Part of a small language model's weights.
Size: 11 layers, width 896, MLP 4800 GeGLU.
Each number is 200 + 40 x the weight over its row's rms, rounded and kept within 0 to 999. Layers, rows and columns count from 0. The size before them is the row's rms in percent of the matrix's.

# layer 3 MLP up, 4800x896, rms 0.0299, rows 766-823, columns 392-447
096,274,218,216,301,179,232,219,204,221,248,222,149,208,238,154,232,227,194,167,154,215,200,255,139,186,203,171,226,280,173,106,203,261,146,273,194,311,221,199,132,195,214,203,226,148,137,277,225,183,167,168,194,191,191,234,211
106,198,223,233,215,203,166,197,146,211,184,266,255,201,215,194,162,249,197,191,224,196,232,190,153,226,179,150,135,192,207,197,203,141,187,241,266,181,213,127,254,151,171,253,254,231,183,175,278,170,240,240,157,163,243,235,173
102,245,214,124,206,190,172,185,186,168,215,130,206,244,136,178,137,240,170,219,143,239,209,155,161,141,242,263,149,254,207,169,197,186,273,190,174,131,177,214,247,261,210,210,207,205,252,145,195,217,195,234,170,123,200,210,206
103,115,247,187,218,255,217,149,192,133,204,182,177,144,220,222,130,194,209,221,207,204,260,171,182,250,163,199,198,236,171,128,230,130,175,250,220,260,166,220,263,184,241,142,192,198,203,217,201,271,189,282,140,216,175,195,168
099,237,187,154,133,236,100,160,137,210,151,230,234,146,189,193,238,222,210,231,232,188,158,137,220,215,173,273,158,224,146,162,220,174,177,232,236,156,103,199,248,176,119,237,191,193,249,278,229,238,224,253,249,188,236,128,194
098,246,177,163,216,264,235,168,125,174,155,196,202,138,223,197,127,138,234,220,178,203,149,219,199,210,239,275,183,262,166,188,198,230,158,247,198,215,137,264,257,236,197,195,186,188,255,115,206,197,280,212,152,211,172,267,235
103,201,240,240,210,236,118,151,203,172,243,235,210,275,118,189,200,114,201,149,282,153,224,153,213,135,247,174,183,215,245,198,222,176,234,205,195,220,239,270,185,255,166,153,196,232,181,200,206,201,164,219,228,189,242,240,178
093,166,175,216,166,156,235,262,138,332,179,201,280,240,100,242,246,225,207,155,204,219,159,212,177,209,217,206,162,198,154,154,176,226,180,189,197,119,209,198,178,237,191,171,231,240,219,145,224,230,206,223,187,195,190,242,203
106,224,203,229,133,182,286,132,160,260,215,271,94,162,256,207,242,218,211,173,225,201,201,168,289,209,144,153,247,264,172,215,188,200,141,131,191,175,168,197,204,191,229,247,282,174,213,205,253,181,196,93,258,200,193,272,177
104,197,194,175,241,199,238,146,149,125,231,176,144,179,274,219,229,174,242,119,195,185,218,200,278,233,154,168,155,179,177,178,264,209,191,181,225,205,164,225,203,161,195,323,280,203,143,155,177,266,171,128,135,146,208,257,234
100,211,177,244,239,195,185,156,236,225,232,219,137,249,169,236,218,179,236,195,176,122,139,100,170,211,264,190,153,158,227,210,174,228,214,200,204,169,137,175,191,248,161,288,211,169,169,181,264,181,171,186,217,220,233,212,188
104,209,146,194,205,225,203,188,178,122,171,195,215,166,214,230,260,202,227,230,163,258,143,231,236,211,227,207,245,142,225,235,136,172,194,177,238,302,178,198,196,210,170,228,138,202,187,115,254,181,180,216,181,257,157,211,245
101,226,193,227,225,169,183,268,205,243,221,227,178,234,133,239,204,216,203,215,239,208,145,168,189,85,270,195,193,162,156,165,260,168,175,227,221,154,206,217,210,172,228,204,181,233,204,230,191,210,168,236,212,175,175,153,197
093,206,191,234,166,188,232,236,223,180,221,218,244,197,244,196,163,182,253,185,194,208,142,212,202,255,160,201,133,151,208,170,198,250,183,302,223,196,170,221,209,136,213,276,184,221,211,285,180,204,209,221,210,157,206,306,145
098,121,227,208,223,218,213,191,271,221,208,238,217,202,161,206,216,171,196,132,183,194,234,86,258,222,163,235,141,216,147,204,202,184,157,181,163,184,170,262,206,163,176,166,121,176,271,277,154,217,196,230,268,210,269,181,164
101,214,227,183,208,257,302,274,151,164,199,171,222,186,251,188,207,255,218,189,143,232,174,237,208,131,192,191,149,171,220,153,155,202,206,278,232,174,193,263,181,216,178,173,237,197,193,163,222,206,225,163,129,179,222,171,156
096,211,202,221,191,239,183,225,186,120,151,237,155,189,262,169,204,199,189,158,133,180,197,197,250,151,208,165,178,216,214,323,185,167,167,154,129,231,229,227,166,190,166,156,199,159,168,197,220,150,185,166,213,202,285,191,227
099,190,179,198,167,257,137,184,198,140,196,162,239,121,158,174,227,206,144,226,293,245,200,201,213,233,178,136,149,213,225,217,217,220,225,197,184,189,287,246,159,134,162,257,118,248,193,245,203,199,246,146,144,246,238,218,256
097,188,210,242,217,277,209,154,240,219,231,131,198,220,214,248,191,205,233,87,204,205,213,165,227,265,306,218,221,139,220,197,136,188,203,137,206,192,248,284,168,197,235,131,246,247,134,244,148,221,284,238,193,177,245,151,184
099,218,152,210,273,183,217,205,116,212,121,205,230,181,191,151,178,159,265,262,166,171,161,145,138,135,185,243,200,213,133,219,245,177,250,189,185,114,122,187,226,221,159,187,321,280,214,163,212,211,119,169,165,262,198,191,258
095,212,180,198,239,108,188,175,243,196,247,146,179,185,193,175,246,258,193,181,215,222,197,210,206,204,175,218,233,214,229,140,174,146,234,212,168,207,115,107,209,272,169,158,161,179,287,188,230,221,135,188,180,204,218,216,193
099,212,246,161,222,211,163,179,210,146,213,180,156,167,233,218,215,201,176,191,165,197,175,249,143,163,315,222,193,208,259,197,209,217,200,160,255,188,194,186,266,233,201,70,228,155,181,219,146,184,258,242,153,208,195,256,228
107,211,225,278,161,298,265,216,177,205,172,200,195,157,204,209,201,170,235,220,154,180,215,203,168,227,181,141,185,190,233,178,205,266,255,214,229,178,253,241,138,233,184,184,239,173,249,192,265,221,160,186,170,239,220,231,186
098,181,189,205,211,211,175,176,152,280,176,221,151,151,215,194,225,152,229,192,174,106,202,216,201,242,204,215,109,163,291,282,250,188,176,206,223,274,177,176,177,219,254,280,289,143,192,254,231,297,166,179,219,137,140,212,136
096,169,233,166,215,157,230,178,278,203,142,158,217,158,200,232,252,243,167,175,195,183,203,229,227,143,179,174,153,246,172,171,188,214,171,185,206,235,167,179,194,147,226,209,199,197,197,133,310,235,219,248,152,230,218,201,209
099,166,156,182,226,211,182,224,242,212,182,203,200,243,125,151,236,166,237,187,192,168,217,227,250,232,182,183,172,256,198,166,251,230,180,176,200,155,211,153,158,235,215,162,215,86,138,204,230,174,247,195,169,205,222,232,163
101,143,218,186,177,228,205,206,296,105,274,155,172,189,244,165,201,226,243,243,192,211,171,261,219,189,290,252,212,127,180,163,204,172,226,200,196,196,226,276,167,165,200,197,240,238,173,145,221,219,168,225,147,183,242,143,199
105,305,253,154,185,165,223,176,194,187,150,190,230,278,139,185,172,146,225,219,207,208,165,194,228,130,260,141,201,255,170,139,172,186,151,209,195,235,187,193,172,173,195,176,158,255,192,195,175,140,142,219,224,252,148,234,230
095,220,226,166,280,162,255,163,167,184,196,150,232,204,183,224,280,174,190,219,212,195,185,174,231,141,201,158,183,168,276,191,199,151,208,225,211,237,174,210,210,144,167,179,215,145,136,141,213,195,181,173,248,218,269,282,190
099,169,255,167,196,175,217,119,215,205,261,225,269,145,119,194,191,145,184,200,163,281,184,252,198,218,211,193,204,173,242,204,178,191,219,229,201,172,194,262,223,92,252,197,205,215,201,168,173,198,166,240,258,313,234,237,236
102,184,219,246,202,233,172,250,250,160,192,241,239,125,180,217,157,234,193,242,190,181,184,240,216,209,179,288,242,258,285,133,178,176,264,217,195,181,143,197,248,223,217,176,155,177,205,167,213,210,232,175,222,276,218,212,204
100,223,289,189,168,217,195,204,200,225,205,145,198,207,295,191,150,217,176,301,251,168,144,212,213,274,196,235,141,116,251,187,213,260,173,172,235,184,233,153,210,216,167,229,198,221,241,208,194,188,229,193,263,247,246,230,185
103,227,144,165,189,155,169,223,201,236,205,194,217,188,226,222,151,213,199,244,272,146,222,250,184,247,129,219,238,200,151,249,224,127,148,223,175,201,115,132,222,238,215,173,198,169,171,227,178,164,257,196,212,196,229,98,146
099,196,227,172,256,153,166,251,227,205,173,228,226,166,229,213,136,195,250,254,216,186,203,197,167,140,164,306,152,215,70,146,221,169,180,177,217,220,173,208,180,195,247,172,176,224,129,214,267,221,232,162,231,226,185,268,203
107,218,314,225,121,160,213,184,207,205,160,283,201,268,268,214,210,149,236,162,263,195,153,185,151,200,277,162,175,158,167,178,222,217,204,268,188,260,196,242,168,235,258,186,243,251,211,216,173,197,180,275,235,189,142,264,269
102,182,171,186,189,168,233,194,202,153,216,267,177,229,226,178,188,190,154,209,131,193,229,154,217,202,167,187,229,217,255,157,174,311,220,251,137,199,189,260,179,229,174,220,136,150,200,194,202,172,243,309,264,128,232,200,223
096,195,171,178,165,244,186,284,197,168,177,212,201,214,239,161,199,181,138,219,256,209,204,211,196,209,169,135,208,188,240,122,249,240,248,251,236,229,167,144,205,222,189,220,246,208,233,221,235,162,156,154,188,185,182,209,259
097,214,236,218,157,223,247,198,183,130,263,218,263,247,230,168,212,128,175,209,241,183,231,236,194,210,244,201,183,203,146,171,147,178,270,249,217,79,225,201,213,195,193,212,205,247,302,182,147,189,249,215,112,237,157,194,225
106,259,161,171,276,141,218,144,235,264,211,212,161,152,154,226,160,213,246,156,240,163,212,156,258,263,195,250,253,148,190,204,219,235,245,201,159,202,186,248,276,182,155,171,183,192,258,191,155,237,162,192,204,189,201,187,212
101,251,240,261,135,244,231,275,163,166,244,168,238,324,205,201,229,194,196,179,238,200,167,215,214,223,137,179,199,168,231,193,142,146,183,174,169,230,192,165,151,216,191,165,166,186,128,294,204,175,183,257,197,147,157,179,168
107,236,166,230,200,190,160,186,270,235,210,234,269,230,186,204,249,133,237,285,238,232,189,173,160,309,243,162,276,179,154,274,163,195,153,219,118,215,201,230,191,223,167,198,173,144,188,168,234,199,150,163,195,204,164,246,137
102,148,209,210,208,162,157,199,161,174,227,261,235,249,154,137,222,204,232,207,171,193,185,160,152,185,203,119,189,212,272,167,186,188,252,240,135,214,118,205,284,194,188,154,198,225,251,247,279,180,173,137,172,247,260,105,308
096,267,223,190,198,149,221,243,209,150,272,156,226,193,217,228,218,225,199,262,200,192,171,172,225,188,253,224,119,243,321,256,229,164,172,137,193,196,217,166,193,256,221,221,199,174,229,232,103,134,157,209,186,166,186,297,171
100,186,190,186,259,197,168,262,268,223,201,208,209,166,161,240,166,214,208,215,190,251,214,218,128,189,184,242,226,144,216,255,144,214,244,221,187,168,200,173,198,164,180,219,144,215,137,217,203,199,169,183,200,190,138,197,246
101,222,163,245,178,199,121,123,193,247,179,207,236,210,240,192,186,205,187,147,253,194,149,204,230,229,211,142,231,270,191,191,188,210,303,192,172,286,252,245,180,207,262,218,250,191,196,234,256,161,196,135,173,161,170,214,237
093,253,241,215,145,263,159,159,200,255,153,211,201,210,219,215,164,253,237,227,217,240,193,195,179,222,185,162,111,147,165,217,222,232,207,159,182,207,248,166,210,167,229,183,251,231,149,200,148,174,200,227,203,238,231,265,195
096,177,233,114,220,262,234,163,167,239,217,211,209,217,197,210,171,181,221,187,190,146,269,213,227,173,226,145,180,145,152,321,267,240,161,170,158,168,256,203,172,199,214,182,232,148,161,236,179,213,183,169,173,171,231,182,170
101,255,154,207,169,247,188,193,137,164,247,213,153,216,262,147,265,214,226,220,209,222,155,284,192,188,194,200,202,204,231,177,282,177,185,223,167,181,218,213,175,263,160,240,224,177,148,184,236,152,241,175,273,193,181,187,288
108,161,261,204,210,161,249,172,155,173,270,99,223,219,209,237,143,84,247,298,224,213,228,168,207,172,155,170,248,228,205,231,198,176,198,200,163,185,208,222,204,206,144,141,152,230,175,201,140,180,194,157,221,230,273,198,166
094,255,223,233,234,200,251,256,213,266,115,118,219,225,227,212,226,159,292,229,143,81,224,222,247,237,144,190,214,123,286,219,162,252,177,143,196,242,180,219,228,235,201,226,212,230,169,276,243,184,246,213,212,152,231,245,258
096,238,206,184,212,138,148,207,230,225,204,185,262,157,124,211,205,256,118,223,199,171,262,180,205,240,229,298,204,181,201,206,150,227,196,214,238,213,165,216,305,227,224,233,212,213,223,206,237,204,131,120,279,182,152,217,247
099,204,215,176,200,203,225,215,216,177,156,209,261,161,236,134,285,189,175,142,241,206,194,289,171,197,221,134,242,189,148,215,277,250,171,253,156,171,150,202,199,194,150,188,178,199,142,222,169,177,273,221,257,188,195,225,156
099,197,215,176,246,145,179,234,263,196,131,154,163,242,206,236,154,244,208,246,173,178,210,229,166,194,197,164,128,206,178,253,229,149,195,232,229,195,228,234,146,147,255,164,176,244,179,216,167,193,212,249,213,140,249,231,206
105,220,149,120,100,234,215,229,198,177,240,208,181,178,150,251,257,169,100,176,211,131,181,190,166,195,207,185,209,159,167,314,183,217,284,229,175,190,216,168,181,267,180,266,190,200,276,241,210,269,241,125,175,234,221,253,204
104,230,229,170,186,252,175,186,239,217,176,204,161,185,131,194,223,169,176,199,169,144,145,176,157,170,151,169,268,186,218,219,221,220,213,179,145,206,229,173,145,247,194,246,186,147,159,205,221,233,180,156,195,257,141,164,266
097,150,238,266,251,223,226,206,228,125,147,223,204,173,262,214,230,204,242,137,224,275,202,213,163,197,250,185,246,136,143,139,189,201,221,192,148,104,211,203,199,164,222,218,263,250,196,131,208,217,138,274,202,183,169,158,274
095,224,166,262,207,154,194,221,187,166,245,284,140,130,244,148,182,196,172,153,164,214,219,221,187,159,198,203,175,276,259,236,198,168,200,261,177,133,208,236,208,193,137,180,217,226,164,216,214,165,223,287,226,203,227,147,165
101,275,243,193,172,192,234,194,281,166,212,253,246,188,202,224,187,180,207,221,249,185,224,183,230,174,229,193,237,196,184,186,274,121,193,217,305,163,232,150,211,177,173,240,191,242,232,213,205,167,237,176,213,177,220,203,163